python train.py --n_layer=13 --d_model=192 --n_head=3 --n_kv_head=1 --head_dim=64 --d_mlp=448 --vocab_size=21409 --activation="swiglu" --norm="rmsnorm" --norm_place="pre" --norm_eps=1e-06 --positions="rope" --rope_base=100000.0 --rope_fraction=1.0 --qk_norm=false --attn_scale=0.125 --bias="none" --tie_embeddings=false --parallel_block=false --init="orth" --init_std_qkv=0.0494 --init_std_o=0.0 --init_std_up=0.0494 --init_std_down=0.0 --optimizer="muon_variant" --lr=0.00264 --lr_mult_o=4.0 --lr_mult_down=1.5 --beta1=0.95 --lr_head=0.00819 --grad_clip=1.0 --warmup_steps=200 --schedule="wsd" --decay_fraction=0.783 --decay_shape="linear" --final_lr_fraction=0.1 --batch_tokens=65536 --seq_len=1024 --doc_mask=false --train_tokens=265500000 --steps=4052 --dataset="wikipedia_en"
Each number is 500 + 25 x the weight over its row's rms, rounded and kept within 0 to 999. Layers, rows and columns count from 0. Numbers have three digits each. The size before them is the row's rms in percent of the matrix's.

# layer 5 MLP up, 448x192, rms 0.135, rows 285-429, columns 0-95
092:529535469521483505462502501509521505514556494515532526511502496501484483504519543518493484491491524508486497480487511492485538459507515526519463503455507543479502525525470514487506507498479519549514482512480488539483486530503501460512516521532514483464500464536513471464500529552467437505
095:569529526496439504510482478521473489456439494495512478471511510522522476555473523484478546517504506477504518484490514485517487524510487468534482505461452488474503499484512449492507501489480495508511520545505524512526518461501494454499499514500504493515470460519504529498489474509502484438
111:488542562554478466460507537494504518479489489470511520489514462517516519531500495506496509527513492493521478519525483516495496501509517498510496490519517523462480461536525482473534497460482493509520484517537501512520485465475515453506506479516484469517484529480513518514476499533477456545
100:497551501478499481452501529493511508534499451556489484493462504535513479492568509528491517547431536491539567498503511500458523551479498484487499468515497535471489494517520485495520514513478520479491525486506487500471517502487482506503479532531521496539535499476525473492532514509494501468
103:482492505497502514430513502555524509490511484467505533452471530509541488501492556500475551509533501513528535511515486469487543500497542471515525537440566470495508503482500538492517521540515486532511501439512504515458498495519531456546495484525522509473494466492485465525523492540511516467
102:542496558520483505490490501495504482496491517523489501531533505459511515493530514473484469510475487513491485523475527451492527498492509519539431486497505522509531500481497465501474499517503515524513455448503482497522486466512494531462458520505544499543531539532552509507449490495515491531
104:509498449521470486488510462495493518496476521542539509511416521525459487472535495470505538539483512505511488480518488489486494496492481472484529519466491493513484471520495468485454504495459499518488503475512472438506536502471542498471524493466497496484520550531466507535507476444475526483
095:471526520526488538519539526502439529497481480498511477532495485472541483520506462469511568525543528482455490529492457535508471492459494473504495498545505511495495453510476484490488526475529513498526492499463539507488529498503489532518546506500551512488484490480537476529496515520529487479
107:550524451534528514493503515460519528498498525518509497458563491525498505498500460542514492519459455492466498531497443473509517497486514503499520522511524453500508500471489512495516501541509527499497462507495512513451453500463548499502497514506521527510527498504517517516555490538461495514
085:512489481473506481506514512488489446492534487541480476466545495506503472516464519525508478512475511495475487535468486473472514472482552511481475474466462508508444538468490513517520465520491559503486481501509563518509476495523491513487512532546494509524477491466502495508498536491494482508
089:500518475533499518493507507491497522488545553519513488509538489503535536528477543485502463461549507512478518503520451457479534499451545519522449469489512477495498515464518521445546488521488481484520536486487466487489491483552510480465515480488495470526494490488515517564537456513494494504
096:484502535457495522524519501476489514496480469460451468499518492504526509494517514503458495535476533558450458524480516481496478481475493526536463518488541515529520474508525534536503443519503522514503482508522522514509528478508480497485502499502483514495477501505507465509537494486470440514
106:520428460468470480520464512491479491502537465497504505531496512413465475472538467495482497490538454505467482478460497483486488528529523479464474476501493495482534514532480497483517510524504491504465525487483470520506479487450479515509532516526560500510510490466532504474507513453527490474
101:444494548470502527477544508486523518503560460533541510507509496493472482480475523532521463511496499511503525484498514492509497541481506508490538499505505507526516496496541437450485473516503539518493491487509482463492507550486520514472515510507463503485514498523452472490504487505481546517
101:486525517461487525499472500501526534506498500486498509518530519518526482464490501472502493491501505464505478531493523546472489512483490522500530508539507491504462475500475502492507445534495484536488510494497494510494536482472468469491494445509482531475509550520470497465424502524484480478
103:473524532496463473484476497497548518468517495472505518465458522520518501480517517532508540554490477474551490530469466500475460525515504504495512470477436452440464505490497502517496478497527473520546487487517477495545529531514496491478505484478489478545476490539507519514504557528517531490
097:480502519511460504513490484516510513572526501512492504478528520475524512509479488479521560506503523566481472463490539458482481517503505503481487499442507491545471518512492427525516476478460484507506493538504499525485501471497511490501532490492490496503517545468536522492504489485516500487
109:497511486495532511460506446504498497508489526515505484493504498500503484538500493480473513530501466508469504468498485516470505566503536529519540497517526519474508501537509463522484463503444544532487459477482538527485504549479506473504515478534496536503483491504492477475499467502538488500
105:506516506525492496525492516495505527499488482530492531526498448509485488517547490488482460483507531492555471529503520497485557519547513533503503494492482473491485488482488496501526531497485489552521494532475423544513544481484477507493501504520477519486509496544499507474496533467516466479
098:528519535519496473531434488500460487479445528520497516530531488516486519497535471501525470469520532528515494499508513475471498505473523536499477521505475478554459478489509482495485551511508499521477506481488494510538489513511512517509513483530465448482500469509530459489493466473480486449
109:509487553511516502514447500462488522488473499493475491490480489520475488480527516505462467521497528504468519496470505458470478461493492465453497519514488491518480458473492493575528480527493488477526505506465474476457455481485547500429503531521471525502498476513525493572494485499528514544
097:570512433525524495516504504501479527476526481545504543473543536518498515491473461500468511500531500512517517457519494524511506512514544475509484461467522473528463512505501544437470485511526504498465480478508508523497455473519521450478481501499521485499529501548474496486543508502494489504
114:502490489512472466470474501522507497515513498513496520472502450558466531513488509562523487499469460461513471514533493515483493510552513459517536521532538471552458499530482530490495523502461488486553518479493528487506499489476507498477488564499491538501496529501485510464513527467488547479
100:491465490490480500546499500466519480492521465495478498489526547486506504522453549518479530497524500485484531504522515514481493522462542486518479477498499522526504505490480487448527497541465500523514525447513496519505480500465488511495491490498482490483483524420479501508470516514510512501
095:487555481478507504469508507478470490512481509468499464465508477496475467517462513514550465536476495485522483466482472500525520561503535515533489556517552471500497520516496499475469467483543510515465520523463487489479464481493454485477509518504491533525460482528506482516499512498483492514
100:497505502505524523476538491508486504512459522505533483492481506538492535491429556491509557528500496517519484472495465510535468497510523521476540510469481480554505480486516464467531475522506501489533456477509486529507493493512513491488501506488507486550455503522504462496513495526467530484
101:488510490513496493523483533536536452539479493509533478477484502518510508523465529501529481499545481452475471529483457511534491522490504499515493506468502473471499504498499480454451536507448490481520453465449499517461533501492505469444500460498509505499488539513481485464522453529490475476
107:483515517512479485466480529517513544512457488493520478502530489505489431509519473507470470512460516470519498567527467488485481487518503508485494492480525517556485495514552504489529491531559471536499522521523507463488499494508495488516470506500487525507504475524506478504497487497476505467
089:564496518528528496511481503482500503480480492538496518474504543539502521461502528488480461499499519504499479563501476499456521511531505463473482511515515516490512480457460488503505507509477559524471507488528496465520477473501538509499482497556544475495521490471459453499536536498504504488
102:515484488479482471512499520505492490481492518489481524524457496526499509504490472449492504527506453492503494485458503502471543479476521491506516518523492513512510471559467503482518462477463505537465456520534438448481486528478500497484524518522524486499566481487545547467478474488516478487
095:517498530547474483475502504507518496545471492501490474501502485505515513500496501479511482541535522509480478450526522450526539506510493502521452496501509498476490483546516475527543481458511493486499531491499532451476478499487517398474549474450496481490537498463516515511556517521522492490
089:546501517489460507467519501508437512495511502474507529450543470534513506486540503477529452487488528479492494477516528484526504500524504463523473511501502543504496502463460538397514506532513485524479517485509528545516507523464470533517488521491473517523458483488478522517503511501485465463
100:487462488488479523474551483488507491493486511525491509476524456528510490517488503525455523505499493506500492473541485498503480479498521550522501498514460482519493490452542517515530467478489467495504486493505502509495523490465501503486469514516546515534499489498522517509518505475469476524
094:486463528496529507498496508528464492505535545487530500468518531473500456483460519482540531487532520540440523482543452461506513466505521495540490534506497479478528508443497514491512503512477492523511535515516521488495504479530481493512530476474471527497493526490532502503508488515506471515
091:515523510496525534494524506503485518506507508497506501551525439479511479487484491497530506493511529485503471533539505511508483550496529508482451481502531524516491478499502502478534510486507476537500510493526512519500512491450455526457500523530470554475472534521538482466487496540504513508
108:502482475516512485509510502510503522498499446477488482489539517578504519531495520509543482494494494508521472470512504533497497447459485466518535539511529497481539516505509497468468502471500492524464470485500519490553511492521516477485483531485502487485475495480488491481519505464490488460
106:500539488478514541494464518510487498507498458488508474522497470472448520496499505508485523489472470486489466465513507490526551522491507488516480510449470517487494506473520471501504509469506512516504468519483505489466496515495517477471498483433474560517525468517520520512496528547489500530
098:444518485514479518510486505512442536488492483448482491525499439446485518548482514513484525514472504503503485503503486505509492488512505539464507488479523494548493491558506498471508542539472503510502554526489522497498523456525494523532521511525539534500515516522510497528484537488486544483
101:490483501494509510498477469539509509500512535548540516470503532502545508563455482451536519527513465567506504462513476501462466476471488515513486518493479463500502506516490496507489506506498484440483508512509480467516523487487506486478514516539498514490507515532474475512465505504516503440
090:480503475508492521501554470492478502468506523465532509488506490455540500559495513487543469420530511554497468484479520515464548479489520519453517515455517471488508513484464511553522452503519495521461512492544526503500484457478454528495500499490497540516461487494504498535483508495511502494
092:536527505514499483487508489475484447497499519490447548479506508479484488496538506489483529506524532473494517507497512446494481526475482518517497524519491502540565515522491482510495490490520538521484484471537485516483493485498502484496518480527487511533513519459501497497525558471517525497
112:544481473506485488524521465486489536483446515519546502498488499549514512530509451494482526469514541499527500522475446534533491505507492506485519561493514493498508500475511509479499485509497467512509548486485494516510522503503501467541502493502535491473509528504489492467492551473496553457
099:516480510486475494479493558527493416486494525512491508494491492513555470509478489429533452481511493499488473510506545500519534523501532514499513539519473498495456453559523475496506521475476485509513502465492536522473465506481495549495485467524507528486469474449459473488535455480481499500
109:468516505491458512415512520573531497507489530480469518510498451509487516492515490505476560498506479495513494448508515512467544500481495509467527519489519454477508483465509472536550506505496499510504522507457527514480465476486476475490495475516485525468538489498491497503466508477527527485
099:482485460460490539551498505510496491447494492465507516460483488511507507483510489488527501473546484459487531495521527483475506492493485523445470524524533526470525484514492487507497482545522525489520470508489470474520480477519486480488529523530482508542468489512532455527512458509530498484
107:555483490504513464514512534484496516500489516517466503479521490505484485515575542553507529475505469513462555495527503506515514555482470551535474487478462509503467466480477520510470485481472449489546470480520521455513542512467496495445511510497511474447510502525514511506476501496497519511
112:538503475502497482483491472517519489512506490470494485448480508492530489450512483507509432534527517480477502501544498526480480492498557518492478513535482476483497512481484496497450482482513490542462484476495504481535506523514500523531536501524481526475458542496477537447481455527472504526
100:526528529487499540508506491524516475507487472481471439503492535545521521452516478516547523469486486490524455502500508512528453517495538463526495543479510550463459475534471459483494486504507483465480553521494530525499464505506487435461486519543494492514531499478529501462484509522527517460
104:517497510527526498560448498483515484459490503542483467491490470510497484499533578505495482486518486486474538488477499516462515519521534485536490498511483513477456504510483525478503451525474515489454528522496497510476511519507497523495481479515488459498510498477518494479512491517536501502
094:496502493487485506499504499466490532526495497479483538528449491496459495510518514522482507497515438563485542505488500485522509491506475529513497503448495488476471495489538573482494533477496511492521462518504503538524487473502500465527474521491438471499521528503494473498518492494512506484
100:493536487514468514518466494478482491484501495487517482527528520525502499561513499465501480536514524465518496510530540484491479515514488446518488487504480539519533506502477476552471501480503508512490492487526536532552499493474448517509477536508493520480532502486479495519512513510478463473
106:528519502526482499502461496441492537471499502558536488499503528485514488505537515496443515499517492470503501554524509509512478530505515510523454467482518523475472486513491503479518555500525500542496441498503509487456460523490484488504498499501486497544525487522434485501514509467496534473
096:486483521511503516490510506501480445500525462512470460522473463487522487488522515446556501496545498512507498461491484499501436506451498520501491523500530540505499517466498467449430480470483505496459493495513513493454504500511465539475489497538449504493492459518514509506495494519473471503
104:495464494486525507513521424508517465496511481534528500539491485516509493542518487477501462491466511461528496524467461563497505437470457508484470514511504514516468498530523487532478462532457497534507491462434506479507510533477448498500522544509504462497446506506531515469514521520484500473
107:509526499439507511533503530478507526491527500559530473462472476493550465514508497505496489510447512491549544510496497485497496469480557510498465491492484522477477504525507531515555484475484528498446503499547509480483494491531519520475508522519489533479475517532481532527519474482486550466
100:487512477521569521471525500502517501457503497526516485509489452528493503511477528477525483514495473499524476526450476486487485495511585510478480507478517525501515500484501466474487522445493476498509474531470541475497468554503514521503517498529518486463502475478522582516488479481494493559
117:502498469479489493504519493479544499546456465492496501494497511487515541520511464519498568533487512506535521487464514518526510481525484458486536546497440465537459496473445463492482453486508429508505448509465484505529509462468480500500513503446475520482476511480495484482490513479531489484
105:507519459528495482505528489503488551477510500488499477473518510523472459495513467516527521528472533481538505491502498481476455528556506535516513468509544489515512524518526474548490548499514484481511513496470502504480499501489510499490546497465520497520511486489496494504514483468501504502
096:505523515489501505529539486446516502499497491476488479494545448512547520497527476487478494573471526522476485476546522476486455470500536522505491494408492479527507525505517505544516463499489454471484460556505463529481519445480489509505499500445457462508487475501480521491510468497539522521
106:478497512465514528507521488548535472484497477483521499509458486478469531511480482558495500491511476473502489471485504511514532472498537510492552507487563493480451485505529507510533548519537516527444507436487510485493516488500508454542502507514468505511505515452485475460513497516542485480
089:486507502551509501461557477465505483526520453504459494517520495545528465494498489508463522495477544507504492482504541505483498504505483479479456504501493523484514491497527489499494502534535489490531491536503510481494530542512477485497493486479500494510501496547442478470542507483504501484
096:449470487531509506508522472485465501538483532520518529494471542530520496473461524516512489459507513502486500477476535494460536503537473494473527482561462481495477490523546540462502493519487484452500505487496470492460469537547477502500471478445542441483480502514454478455482488506503489527
105:480519464490532523540503505520520481513496523496465514521499483494519517527455487486499523487474506488490493514499497512497492561493537504494524540498493494512533497454533436502511534450476499513527481486507486521494484502489512495500476495483549535536533447496470485555513509501474531522
103:512484497492503517478504506456497528489501506539475474486513503480532515535518491521492537478490491504493512512501478550470529475517489495470535525498494528516495513536472523532504475457492510449494492504519533506492518491483470476519531476506495495516503489485510524512483521551497534504
107:506558522505491530459512522463494560527497510518486494531485512496497523522499493484504539542514526494519500509483517473502469468503576525545487524486448493500514485494513518502520501510508538525534548501474483510499542496454524483520516517484461431512533506456480485547516513500495514505
094:528494472531517475460496527473490452514490468490479495519498519510476506503517472483547533510485493506494524502451505517517495500520472541524485551515492490536482522473515521450470449503514468463514511498488473533529493461469472509494522477541497509481512546504499501502511515528521458530
093:551510497488468464494505509523497472492462443498481470503501484514514474501518508517505526543499513502517551510495487516490490513495497535513476537521473499512508494529486532524533439503456503518520441514545507521500491462494485487520493507487476494530433526469511497505499511489453502483
104:539532434461475490491477487488515516535508521483495487529512506437508496515506490545513488484493459545506537470480465504547510548519537538498481499468502499500469513481484516508487484501525510485516466505531498503559505476536456538549537475467496523483525525506498530472428472484500504491
097:474529484514529503519536487481505536530478543500446500508507509462512514455470505494527501503489440491507549536523473506532524512527482472489527433516516469498466506503508524536476472515478554503519495488513514487438506500474518526481473506536490487504521500547484484479499464513508509481
091:526513500484480525491480515501518540520454492510521494459472468532534492481528489474468489488519503458500491479486474509490536486486482488494505499529501482512507468514501447471487451502471457483462481506519472496499487486541509458523467502498439497519492478517511466461502479467550477515
102:514503498471492494487486475483490475525488519490461533577509479491494549458504458506511546473499571467475481514516473522539486508473486467504478534481513443503523518482552462525490528493468485522512510512489515480489484557503516473500485511477449488492500514496466515485487513519502484520
097:492497501457503523532489529440517507471494526487473439521492482491491458488497497498487467483488473499475550540446552508542455494497458485530463499469502523496472491515524510495447502512486495454544459524518530534475502457497494496517494499491489453528492493500492518507479500523490561562
100:488521500499486521525508474443480548512480460495482496537498474471493475495474471494477508479520476547524462483509451481516524507493569548510489457484490483524475523494483558507487510445486482550502525474558526531489502517468531459464501489522473490483495492500505505503520513507518509515
095:492511497479483464514564439496430507473489539505507480518442499510553482484475516532546483498483507447474502506492501491529505513492498488504504468498490466514531499518494457469491498502493508501498522538523471496534516495516485520473473484501485486522494484517460476470484519459493499521
086:502540471467542472531579467514471496532488480514480472545535503493464531533502487517479540519470510504508416473500478485516510500495505525488421514471453497518494490518467502490482499513492513492490471534507520476510484477518497524512518545518491491516516487518462510473529505512473488480
106:500470524505488504520520477511499515516497456464502516470477486496473480512518485525475506535504495544538508529495483544475473476554504488461540502546476470548470495545480490510485441527504485520478511522483464473484498488541526514487524555536523482483489520478498472508510513520461523447
096:515491502482501487487523482467458476502476501504503497480471495464482477537497494529437513498514511528472500521493498566437501497501470495494530487474483501494487494516523485511488476516528534528482468527465510448479511471476528510526496502475493501481491545512446506489460532497442520473
115:491448477522539501482513504493511505501496493499449517528544500508460520506517522490485535477451490533522467496509515501477522509452518512523505543508516514512547465526505481500479509520525482471514468510535509469508484541512531514469457486503507538523516535502522461482463542521504540537
092:498455498531501481483494510458505477491482517478555543512464516475486505480502447498425488488529494462503496561521457506458530503534506464475508501495515434531497532527488501465491488511477494472496514527474534495494561486504507466524459537548504491509520542509536544525507531502549502534
100:471490505517494489485506492511518463457518531515534461485505517503507513521530485431512489525542473532469505480491527482523489481539508523544495481474478489474502533516517472505534452465564503502489520477511460496509478432517497502519423462492503483517476476494501488499509512447500526504
099:477514518494566483474543492506509456510484507479505503537530500502446476483468468526484515489532521505508491525479524473526540470532477517457562505551491538537500515496502479466459514476517473516488488493535501491443497455508515525496503521477480493442557483475468514522489498474563507501
107:445506478517512517536519495488476467461491534497499538503474456510491455456506449506489527483528524531513512524471490494533475507471529513470501506530489508490501463515505485499522532509506529472472505494484483471512496503476502477510501479471501509531524468524508493481449526481504491531
094:528511474479522467499498502506509503519518485521462467460550501495504493540520514502515539522553480567552501511520555538543521464522474489508525483469514489541497514468525509478521507504486475511466518463517511532469536489508486509526512485512487482483490510530477433494500513503536498481
100:453481490525494527487515523517512530518504537498506502513532497526509466538496481494468474483468494496512491473503482534534475531520515439483491508485474511500491494514504533487486491507487478502483527475508484466498524464480480539497496498457526509492466555504442511508452476517502491502
087:489469527447491468471481523485468493462512504527497494455510470505517471546485499510496465486503519499474517518522472496502539491483501501472448546506508531511539490464529485512496541514483575470523457508543488521514511497459520499480518481536519543502501517489548477491509504423490517527
101:496456473528534472492513482492547530481503518519542492513504473535515461495458509511516435471509507467470506519521513488476505493508511486474516503548487489526433503501499506515481536515478478453489455543485498501461515488496472496507507462517515484504461456511510475481495505530521472516
111:489566537510503503516476524495474509499490467484501445496503547463528506479519547467462523500504487523463480473519548530487504476494510498519505473499510528474476492484535551505499490450494494521509487461507458486472531479484538495480531502520528485481489494513515470502514485520520540514
097:464489520478514473460529476509519513531479504524469495504534506473487503535499465501503497511472490524496505470480504546465510523504504555491518452458500472526506498507509508535479419497482519477490482486474494509502481470510448534488522470527470472481520509498491467464489488537538525478
114:518497481501505494512495514521468483510525522453515503492517524508444474503514488499503511532503497499498507468525507495512525497489480486534515484506487554488507468515499493496550549503481516524463513483470499508539536551471502527505497475477503538506505487510532489506493485527519514524
100:511496481508505443526466499493510497543513503518514470479473493526517517458442440477500494483491469532531515496481465512501507521519453517489498562499509474497483530469554521524499520504482522472509503522493519520486489482473502488505468465495495530550495499508485453486544513497502465459
095:488471477476522488507501501516511474519505478492509490484484499462497500504502499445494516517549550541505489457495489484500476515459553502553532514531493522512497502482545492463529497533497479479533489456462497462520492537477510524489493473490478503452518497499499464484556467498513483513
101:464441535496548488461509518550454554498492512469516519535503490501495489483504502492527510481536488525517506485479507539529484489514494553488560527492494511503483494495515507495507524496522505524493463516476545501519510512487484512497517488530464524476471514519499482495520531508511465507
091:497534460511527493480503477503486476473493554505491512489484569427495439515483515516506472481533505506480490515480496478501500556498499495484509504523492512526506502487511504504452487516513505509490488501461507479495490543471527498527529513486505550505549527477489484510502532520521518518
094:505500513503552486492527569488499482524543515454515466442541485524527512474509483490501472486487499525499499465471502486526508513471494482476490521540482507503475499524536518466491497453492500506535542474511507519487464477482485509512547509481517496481487480534495497457459483559502524518
086:509494497489448513496498469505473533478480507499524492479486469475433531497515512537494494484448503467521490522555508488511488443533529521486472546460452489468490502507478491515486510484483463506547466503483501506523466496528522510500528515492405480503514465490510520503488518502516472512
104:545471457493508518504477519472513464487492493486475497500492520498494546506522524500487493491548513531455513490508474510546488490521506523501510502503465494496476479490512501515503484521489523546535484458446529473508522486499489475482503497500471491486482532492468486516502433519501534495
101:500507477502478488483517517529494529511517505528512505501529505519446507474478457508543511569461457451507466502484487481522498484515499495511505448481533523492521432489475478513470498483546519522510522489555522509513473443510539514525539513525495516508501486452461506479529500526493534503
105:482508507517476527488480517513509499562464509513471504483472508509503522465490488496497477494496457520545459498518478500458478512485523504480491535488508532499494551529498465541445492542477501474489508524507507447545485444523483507512522519539500517491477507504538527488481542480456489489
096:487519496501496489490505535536518536459476458496472514468482497521551506528500491530549476474512497497490517491472520499494502479512475497474532512490539537493515477489508498536481507478499514511538514487535500489483489484496508562526494499516539519521504455547483512472524519489443499492
094:556451520517515509521531520520506528507489492524504483467489528499474523510493482497520470486533510498543524487493453512479478487508490538506480556509494493462486498487536467528488523502500482486466540496525506477563475462491493518515520453503519515502487506512490530527492433489488443508
098:498518544560535481522470519510528508524494530511531491532534513487472495492523507545484483466517472542535491504509454486492537507470482506470552515501499450536531533496443541523455512464501480531514522525510440472478469469511492507484505509513490488473497453494508504532512453488508477512
101:534489503490487486472486499492488449493499493506474506473488489490478523500500472472484509537483457517479519501489495469515513535478519520532532500507533525502510550471513490479517544488502464537486515477469459489485517492483508507478498498519537498485556500559508485490497491465526536537
097:528534523518464496512505512499450467434490537541527496522521520530495513491503484505498524478504519465485496542486456464490475551496478486496545543484512476476505517505491491471517510510489470526462506526513543500439541456481488453515433528485506493503536483498489503496530485481535463497
103:547522509536517493490489561479517486514484524528512502476548479510532469571493507491520511452531527524477515521491517511561462525500480479492495503533515523468471488483507465481494556509495469469525506503505519537501484469487469513535492489488544521530543551527486510490499524472474499491
097:502569471503500503533544562515452473513518479518526506540441536484466526497473537483506482513479496487485447516490529515470492517523554520484472521483504498503472506486480490534508511476480536529548514491454456497521502529455532522535459495506524468511484501544529494502476506523516486491
103:493503503493485504486484502532507532496488470530500495505485466475499475484484518503490529454510505481527452497459522514495492519469530483450534539520487530449472461485518471474473510527514477536505493532506490504480524447510554529468505493530482521509469517504513464545463508487489484491
102:528463468480535535543485538461482471494493468477469520537555512545518515500516455510507496528493491530492453474497501452501460515467509485553533483490520516492474517501496479544487540492510497506450476478543491457491485521508513497544441493465513518508499528499491522531533522531450486532
089:448489528494515528475539477485471506490515477499534508513505492491522483478512523533523445496458474512487493516499528492538433539540481472571494514521508492491484531498513533499493499501531498467482496495515527503509440506503489524491481427503501515523478495491497532436534459521518479460
107:481459475498479472489464479520496489492475527539459535534439538481487508534525496479503528498495483511472553491466499508484497492488485441529492503507442483504456484437538512480467496523496515501512487463483516524539500506494501524473491539507519480520493519510496513504491482476500501486
096:518481499556520471483500503493536507509510495523520468496545516479493494473502489509505494527508490506471524527457522545491539492490500475493492503447487519531480550455499476505539519470510497438472493490487521534560550540501498492468521450486491539452521544530479475510448486490513526464
094:482546530473503542507496516511534495488531500455490520499534478554536501490461502556505543513517503490485540518503529500520495488480466474462521480529508510500500511558466513529501485480541485558528542534491514485499453543470503503503458491496492482515463460508495532510513507507479541539
110:495509493476497527425515506499495420521493554506470496534474533481527468523501509502484469534463507505529542504500499570495460511527490486490555528521463472488479495523481488519486499532496500484451498515451491541513483515502505494490513485515517482470458494475484521501505486479502496507
101:468513530475510536509517495548508558496486525482543477511500493547503511508509555503533530532522491479456495500480516488475488529487574481475494504479470507520495495509494506474466491541471503476472502542500509498497509465484508531472491566489533506499503560503445516509524503493514530539
097:494483427482515521465516552477520504537510492509486479497516475478516547520541487466521512482481478492493490438486476523503487503556507510481492474532525482483488504509476515500489492474477491454530540509503512479447507521473489532520492465471543558512485520525456504456521491512503543439
107:527542499513496451509531481501447462506505532552519525498528489548509510488512462484474497475518512476484523572500506482481528512482490546504523528487501504517492510483511523502510497526492525484513506474540516537516462491509478507533568477493462489506501490511510513489510478538465450501
091:494479490465510466478463505507501518516502508529480480514516511518454443470488436514491490501472478537504483494499513461534521464467482503503511494518523510498493499508477503501492527463505479494466519512447499508502498501494520500500509509488507499452508538519485476489501478490427488577
109:510452469548522454495503521510483512476492495493513506481508528522504544468506500546502528488535499541471499527514474489531512505487496500472496500519576541506503537497523512484469512496502484520463509458515497475521505529497478491483509475492481521523508484500483543504480547597488502533
102:504503499455422479484495514513538474473484517480519513537535548510485518472500527497506481521514487466510446520465518503504518476490488502475506501508487485549517523507525536483469496491486487532505488522489510473465487505523504469490446485481501496456510556480524444541525496488466460506
101:477503535457462448489499505493518500516527508521507443486461467481467529534492489478488481485487517478505491498482494525453512517535501486484513504472499521465475541501485505527493506530553540545491529557493486503487539491517482502491506498510478552499506535523470491469506520472502528471
098:531473518529491511497523461477497480525496492537447447538440470486482488468483505550491496487487464474493485450529511454518500495519510513487531502516510516519535510515524484550519561455513481435474493471500472520473525537517490490526512521442522497505479513492499532551480499508461448484
096:518507465517439506494552489516463504492542518537513519526469498498493551528566521527465470476495533502517541499522486472461505510461540527505507501481445496526493492522516470541455532553507490546477491493538465511512542495532496487526503469480491525498510508505513494518493499470507481503
099:489530508482483485450528470530461486493506519522503548496506466502473497498483492498493477525526515424463504503510467555503465534473529470492525471511476501514554453503472499493459470462514492463536499539497500526517487502500507498487537506502495463476494545511502503481473495505504465526
101:530550510500447510478479481479464470478480456512519456492476508458465490498546504518507478491544482508503499504505442530497496482533529519488486486514512503482489524473514498487477484514505459529501492529512447495516509484507500476495531517554511515476497532503513472503446510507507483463
102:458451509512489497528483524475484469522509452511508489500528490517469509444530512477460481507478527509495511493464528506512499462441553520454506525518530503527516532514500509503496446506512488522468538476493501481522522527490514489529550484479514452552525490493532490494534483493531467451
098:526497567568497526521485491529523435496548503482501520528483517548526505570521479479513555463560506476524467499519484506463498525476504528525504471465475479522507473522540483527463490512484494514500529521441468482521515449480495471468485483492507477493506539532485521475513525494504479470
103:516515480470473489512504500495480478489488490519487526546481482514481538477513448492498479510468448483481498527481491466485480551456509508499472507511528482526474470493489483513508509454479496464509495518545521495524481484487472535497511476490483493498510485469556475454516494469504462517
100:486497537494467503539483483480476494480483508508469505473492505507525481475529469445539516487508474464483534507483478487530504514496541546510493516462481514446523488500481580498542531495493524490567502516495514488487513447479442469507514474508525514522501511516507489492486504518488509475
109:523512515543513464492506465551474486473485506519476480534509523550528499481481481503481512512515477540493492489493506486484491497495449506500468495526473511513503533519525489515505503509528486480490483479456512516476514497505487541531479495498515555478452506548491523508507492504513508493
111:467513503498469512456481507475514474533516510517516480481535508505517551511472514468481510458498488507540522530491522478468497508531487511538515513488495484462471546480495518494527505527472503535483532501526507511515497493513469459465526526530473507499483520544518526497534482439474565537
102:519485530483500439487534552497525509516535492510498493465536518501509476512533487472484518470494462493519502500549552502474477546556462475522526505444531493490489521510454480503496480479494461523481529533509502556503451471534457504506516454480542510503533464513491510487508540488496539513
100:497530516508507471564508476526515498498480510510471524512471498498521471522520525465518494513456498507561499482477514475484469497505506521476509474489441508491549527491457478517490462512519511531495493485499483471539491460507526535494485530478451510504473483480539484539510483505496534505
094:494488507487520499531498491522489531473498522494511428520525505503519486525470532439517491508482473502488499499509499485504494483498502510538489523472498497484460507507438534491489489516529464517477580505454563516501531528511503528517528516525494498496535438532503541475522497504527502517
100:526483522510510533504505511475490486464473529469531500506481617493475547496514504501477469476493506486516449527471527529500510516477490512505472475494488471493500531487554496533527467536518468506537496578497453515503516518504533513460493488497520511529509474520481471489486516487450535505
120:529518509493492464501506496538473478472483479517511479492517488452521482476500538474437483490496487484501511506486508534506503519521500492481496502503508523519488539536493519468470507521507494500489489515496415518493516507478520539511485483480508493527494466526484492486434502515532541454
087:477525537496453500518511490496457501506466482522509500491499477490517498485490510480499498509514492518515541506502525456473525490470499484459480475464510507500550525495519501511475475477520542506484479515551523467520462483504509537506490511457496482481538541527471473461512510485560558521
112:504524472485494492513499515483490532532541512480469514517496543492518449548515484495528446535534478503495500476517519510515498510530510503548546519495481523495505496500501505497440506513536517549509529470505481528486478527481540495521451471514462480512512494469476492505503491520452480509
102:500506461503525539493535508510531506453553497532485521481504482511515519457517506488525504465486503533452509512516509548542422491481523493487505532514473487551538499489484488501516500496541519475534491463501495468435532517531474492482511539540516514500479502503477505493478500542502479484
093:476465506513496493463498473493498471532520543463489461474487495460454494529470533488483493481486510492508488531463468529480531495523521507514478478487537487472459493535461508498497467510487505510519507455522499486529515502490502554493562496499491533510503523505529515494516488496511451478
096:497512528544527455547556513492482488527490505514467475522461513513478484497527482474554462520483503536471496490502512479511544526524549501507486486519487531549509485555525517475463518520503477488484501537483499462490472567486510515514476516533515518499542515528483504552519505527527508536
096:491489508508462536494520436454510495510472528470540484511485487503488516460482498467450507494476528534495509501497500549488517468475478516498464510451471508525488463510518529528539484515504502463503507517453483532491513525497483510495488515492520487511498526473487507517503456494508523545
103:517577487473520460482496486514521470510479531500534513502470477532468525513508481478513501495501501489523487467511490515483534461486524520497524531478502484518501468490497490492508540501559499524478543539499512481493499481510508514514518526526517565503503501518512450460517483484481509499
099:494490495476505447521533532529553501478491476497534546519504484521483468489509464481522483499511560526443493475512526502485477446508465499544488499500476516528503509471518532477447501514511503470492509530496500521515502522488545476503493516520505520480522484485480550427482498501512482450
112:516504528513519488505481489506496513530523527478478466503494549513540506493543494523459489507507507495507536484520538497464490490482541509483540529495505471476474517448487601462495514508500479506505507502518502460509531533489414496513476478531485497495488468521464527531503465526475489483
103:514464505518506482506520483495462503489513491507513493516484458521515512507493495482521521517493502518494481495476501484488464537502484475502531452524485472482487504493519523499490520545455485467538507516519505475486474471531510474491517510508498460535539519522475487475482483456513514543
103:531478522469525475506498463543502514524544467460549496527482531476499535545502488515499501506461490526519523488485455468472522449523476516477492470505537484476522540497502531508520505548466522456511564472522477507518464523526494511502506487537468523472526479481483460483480474528513530488